Weights of a small GPT-style language model, trained from scratch on English Wikipedia.
Training: a variant of Adam for these matrices, 326M tokens, 4981 steps.
Each number is 128 + 24 x the weight over its row's rms, rounded and kept within 0 to 255. Layers, rows and columns count from 0. Numbers have three digits each. The size before them is the row's rms in percent of the matrix's.

# layer 4 attention query, 256x256, rms 0.0488, rows 215-255, columns 0-127
088:134157099131116140145153131110116119168163070108167148118150133140142149127166151136151125131141125112138115112145105128118110130146141110045166159143097067135169103116165146135143166150138153102132116130123112173170143140119128138154139105132121146142147099138090125152138119117131120092138140163127136128112139144132120074117139113143148194156105119113077142126146122147123151148094
106:122107111091126118118129094125143143148136131102151111138078117068140130132134121158084150059166169119133123135144105144112129093126118139106090084122140111105122122147110181126096126153124141142135136116084176128153112126102093145104123132138081108112109132171189120118099094092134175115138122136131161127114128122153103156118160157128138151138127143135114132123113149143184115135102
086:113124145101140148100148106144118120091154117135112179157161101097116124131144157154157165136068120098181133134134093111143117139111129105105164137085122111173110105134076077155101143152142190173148128144063137131175141110124140133124097144135131096168134153115117103135098165149135097109096108103103073130125130132117095102121138147136137088121098143148128138137105126134126138141170
099:137098117127107124134129080087154089116127151107121143150128089118160162129144157138123085100097152118137097130106110057131127193115133186181122147110113138140202142145101114164128171162105133132132133136122152142132116120112138170108115151178103153111171146153102133141102160138138120137122130117112108105127117137117127133116153145092095135110157125125114153160105126097093097147095
111:134092113083115095102164093131134152112144150139147113114136075115150141135131111146142136109120132129120113115190067153145109139112085093180117086083186110169124096119118133112141158129129146148137134145070144129096179123114109134139111088131149088141111154141103171103071105138127083114126144107119152126106102115131143104119127103155147110139134142139130147148112135120128181133149
102:160121131147142131130139105158142106118114181100189087173102174097140115103105144069156130099141152154147190153130142109156161137108120150153129121123165135071126110103119127141120149107097136147099141122132141096098147120147161130120104135110115152090142126166139169145105146145106132117117111137150138162145139149071106122134120114128126119096136127121177147088134077136091133104113
100:117103103166130123116120132120116132142118161135119117159136128101146114125173083116109143125133090142121122092126136097152164163110141079142140119108105170135149111152146114147125157089122127115151127152188119127146145125114170130154085111113159107133140113116179135153165139123122127161132133128157104159113152162142115089125094080124139116109177110127151162172155100149142113136144
087:121183140149146145109138140143144185182151119147120123125125159156125091085156106100167115184137093084120148142098158126146088105119168129080132116165105116146163128098129099112128115074122110113144107118154101125148103115115155131126161122109101090159124090132101120173120156142102128126128123149146164109160113123124135084143129118111109143119127107117155103113099118109121138131162
074:136137102086141133114140115106096153126131065152122162123118106157134130119153120142173158170111092135150138116143111138104097133119140076104182110131075124141117099136146097110119145147180122114158126143106081146183150122100151139098111137134171087174109112124093112177122130112128083097124099151141123142135126117151109103108136093120140141137088126115134093144140131127115155170155
073:131131130167147173115158121153130139146155121133124144103145115162113106115155097146140147120093122108148133123138097149102096101139130100112129117133114135139109103129099052136131146154106148144131099129154115143141183109152114133112151104109152116148111139120125105138171125116131123128147135123105121134141089181150118122127139163138148140121134102119154084179110135122089122141145
082:127120131129086111138099145098123137112107136111143106159126147105133137133080150117095113133175132151086121128107161089140156166130134178168112130136174119117156146131151179121140077104156113074110131116131167123122078131119101125153118160124100156105132135135127130129088108158158155123106140156141136135120121084127142174128093104105136133142115161146084150102135112127144137114130
099:142181151136102135119093148109147138118134146126128113176150106122148124122087139116121095144184140141085120122088135093121154116155127158153108126132170129110164143150170156110134095117156088107139117079121157149136121117108097141146136156139132145106114150128112135123124123143146152168132145154145115134122112071140146185129119108098113144171104180133087135096122132133134073136113
085:132116136127102117133116136088168127113124160109133138197139103130154111107067132122101131140176145155088131101112138104143183132160151158158115107145162162093182108150153137136105123107135105064128125105134152151133101107136118141155119142137139182104139157117139146107128125139142164144102176119151145165136106117142163162128083115096123142172117185104085135109148118094132092138124
073:102141092159123166140157135146112101153149105105125150086145160102072111166178154134139147116093092140154131165130156138114120120090131086115129153133105127161097145129101122098142136125111150167141139157137105084156140135135108124126128093092185133137105113118173109107133115140112108080173128098140168115108131144114068108110131115152122095118147111158157152143081146138094155104127
082:118124119134133118136075159131098126110111090139053144163162136142151146122074142104119130157120107146110124129126096135116129148151137177109146121142143071156132164154128151097111097101135144126138133115134157169131123130136093190155125184166151165102139106137089113144105134124139097157101098145139112167116121103132106145135108137111136128127125164123094133115127124151140119138142
092:084141059157140104147140139106136127092090175100125098101078129115129102098142165138138124131120132164153137142123127113190109148143150138117106107142094100108152115130104118154122123129070111102091117143103122135075097126140112133094149099146094125106155135131135151125142114126073143131152147114114092113140109116145114120130148153126154117126137094113119115124084111110144150169141
091:146127147123089089126079176129138122122124121125096163155120135136134152101090132084132117145199126126081108125099138114107164143145140153147164110124169145101181100089135181115115093121156127092134069106100153150132119124102107132115150154152127175091179150136097126124120107126134126176135129120140122150125101105146168192161139100082112107120082182104085128083133112106147107137124
099:096112085128155162146161089101106127149153145117135106090095134131144120124159103156137135094092096099151144127175091159102088139123107116088137146146073123125122129122120077133112185148100130181127142143116112116102145138179153136093134114137107094136117106104136137130158140127101107103144125083126140122131148163090119097116150120150144132148159093130156125173105154122107157123147
086:097128154101121161111152092161149121132125176134107116112155160129107103100143124150160161118089124130193156137158071152155100113102079095102117107147116098109105119140114087119148182127127146174147148175140119136147103137185080121167117115129172122123091102105137141086108121106108144122131126081127139122096139168109091135158134168134140100137150111137131118161070118154094145139132
113:128156154136108167139128159165146153160107191121172125096113162091087127118130163156145092098102168158160108110124119125125123125135087097148118140148141151080093189146149127106164137134146119138164148099191123111144105112161101129147105112113148144107092136126135101062119077136126163109152139133095159099125130106113117139113113146127114158114132124149156115143122151137089118159090
083:123142100119150169137091111085130124137126146092083111182105125164108128079155102149138148131142118113139140113134158151095118155135133177106128126171143064119126143108164152115131133089125096135134136114146116165133093124153107138129132131121130113093093094111122136179124113134115134103117147156102113173146109107139112133092098132129157183164116118130112137109134176119190122155149
117:141097142125143143121136108052170152170159161130117088125146123116118093114097118151139114117147126154142097134139129131138125117146072161141117116142130095090097104169171142139117132168134138166148130102132130141133122112133132088109124115137112110081123137091132171180109139165116164140142104134074142119187110137112120121117124136123158117147122140120112147157089110161094114124142
102:157162108122151117134137112139110114121139151152131117149175112142127086131122139117124147136130164143162157166126134096106118092135127116147090125105170117146130109142126119103126173112079134120138130108144130142155098133202071161140159081173162125121097099118136118116114131129142142148140131149148137120092116159077145143175142161093139139132181112143089152150151155128092140077094
081:119088072116127098141108119159117106100105138125097138059139150142144165147138089138081158094082145108096106123143131099137130133121163144150096118127124135141137143114086112108128157134127112131094151156156114122115112112112136161112157155112160132149132124111186157117117151124131141139106152140095102113129159110156129077136130139147148125081157099115153147162123114137170094091152
096:143094170117137139140146119147148097103110159105150148150134123143154147139118140141161163100097114144160104155159087102149154117144126126144135132117099095161095122171093102156144128168136203142141124136114162146177148133143083122145097104151164146093115106128115085140105149142117103133144137118128118122101127169103097101127114161110115106149150145120102108175126098126103153115153
127:117130115129144141100174103126137102116134125128130131096124144121080157129168164160161150111102115134165170154156121173165104096113144098073104118117110115137094162113108104095126149139102123140098147185142077125101126127131115132151119073141161096137121119111134101112135131122091098141140098092132111111112121146148105086138158152146161131113133088132126119127121153150148160140094
109:132092130090086097132111127102137130116092104127173116151135095123139191168116089117094126117153158161101142098137125098125161157142145167140089125124152118104150143128138176158118142166128136096109136105124178115083117128107110120164144169135074136113159142140129153131104086157151111153092121130133101156124111071169160149135129107141118168104104132144101097108126133137144118146134
074:126126118126110115152154093128140093121107172119089082102080158126142127120129140178095118071088141144130103122144137132160162139116124138152141151096119144117131145142086137143141122099080119113089158129158187085090140125178126136119146135128122164110132142064164146112151128097134137118137145097122151115101106162119152146168141141129112116107126119107170145161132124108152126119121
101:128113177141115177117148113130133091120137161165116096125154127127160143132102139111083145123185114176093128101134154087092125100148128141135088098155155120099164126121137095119138172138104120141090124132111152137100142136122103161145122151111137126116154121127116158095126137116126148140108136105130154126188138171145189109113148110122194113125126087172100094157124111132111122087103
115:114150127117108081137096133091135174138113112134121119148160110108123118110127124127078113105159147122074117120068136102142181136128138137149098124094131116132151130113126189134128108109133128077126103097123175134131094113095105116121138142133103137110152133121150103116142128142164127127104166161139104143116151095165132156133122137107099139121101194126076139083120131114167097148149
091:097148110129172153110129091121119111100175064137124147115116123121127089131164133113186132141094105105154113137177086147131084150113123076137177122119117132182124118133129093119112152148145129151131124150161089130144147126113173139117136105135147088169130118133096113151118150109121116141119084126133123114129141157147098077114151117155128103145131113113142124164155141116141109133133
083:106102091116152171087158094148124091145126103135087138134083136130100136142154147143153121129107096126148120144163097138131102136111125127114140156113098143157092116145114070109116129134099132159133159171185088142148150142137169151125104069110126115153132086132128081154121148102117148110148122132115149113140128168140092088138122174158148105113139090110153137162151163178172097154128
104:131157159093116110129120120116167197101125135136110096139167094120162131129136123119112109142129190137111146106054126104120155161117113160161124139127151097100151099142152136121153130145132097116094124094086156123098101114117122120152127165158094112141152183111088162112103142169140129080111133141104124147125089125087124148112152093129136150116099142144142134117122159086085087154158
104:117097148142124111138130104103129101105138138143106134162075117102131145110120156144071118108123143111136136116126121155133084135131126148166113127147126162140119155115077130124124124131150151139124129118119152099143162121102165081087134129092170191154090163146179069098122146117142108101126147082171107117135109125092125127128110150141109112143197169112140151118148111090154143127131
084:131148164174093110136113181170088112190097182116139120116148176121136128115071131116114073123179145146086131144120146115129146110154097124120093136133172146113121151121150164123155116096129109099126130137158128138122106134135107139167126150109132154069078137126122136082126117114125148168145142111144164115123131129107155143148129111086151128105160147160127151100131099165117110079095
088:145143157135100144144114156153136107142155155133127119106075131135158177117109097125157143128164106094114103147161156093094147101157148154154112141161114161116159119132148117148157110107118121119135128129177113130147114147121113173142130131104128144105111128132121119112139129101123109117147123092166163150132142152090130116109118138118124120139181127139102085135150115100101119072117
097:147153102124114071089161195177116158117066149147142097103129154153159121125145135136143091135135121142119181108137164075156195098141135103097100115114128104111163144188136106106148119075140127120117114137171082137137120135096143134090124110095139126144109130140081133142107136100123164132119120162126152110158149146120090099143092138091168142138121112103146129109115164138113140142159
092:117145118106097077118110180102165154107122140118140132113064117120102134092138141105096110132152127159087114092122137095128115123141146151189107174123110172089164126130115150120153131122106119085154113110114107122116129128143169143084146144150145145123092144142133124133134139118126133161152152147164090134098130097112105117106150154131141144125124181134110162125124145083129155134135
092:151140126101094109139126167113145161083147083133133144112164080171125127131116148110110104161143125152073142132109145150146113102137124080163166089110164148124098110113181126126114139165132116109157106131081111108138147114091133101162111130142176123113126148111110132151089132193141099148131142089160131151121112137113167118128136106113105151150109172134107139143131133075105140125151
101:123153156137140133121100194124151164160128165130139126122144096162111118138124121129139096143126124131120177110112144100159146114140099099048126181112100068142087150142119118109149111118126172132141123133152094150180130151134131091128160124138142105142074144118114123161104158143141110149136116111104121093094121095132125091173150103135153133128137106118159108148120120177109100114139
082:118158145135098090134092177124123147181150119137147149152092127140144134136112116090112135167178123136065106098120170128107144128142149126131108112154140156107149137129177132145151158103132094053124107113148139133120129126125114149114141115134105151119128145148144136119189093136125170164148136113150165115125127108129153151094111090117126154110127129111126146119148108114130126095124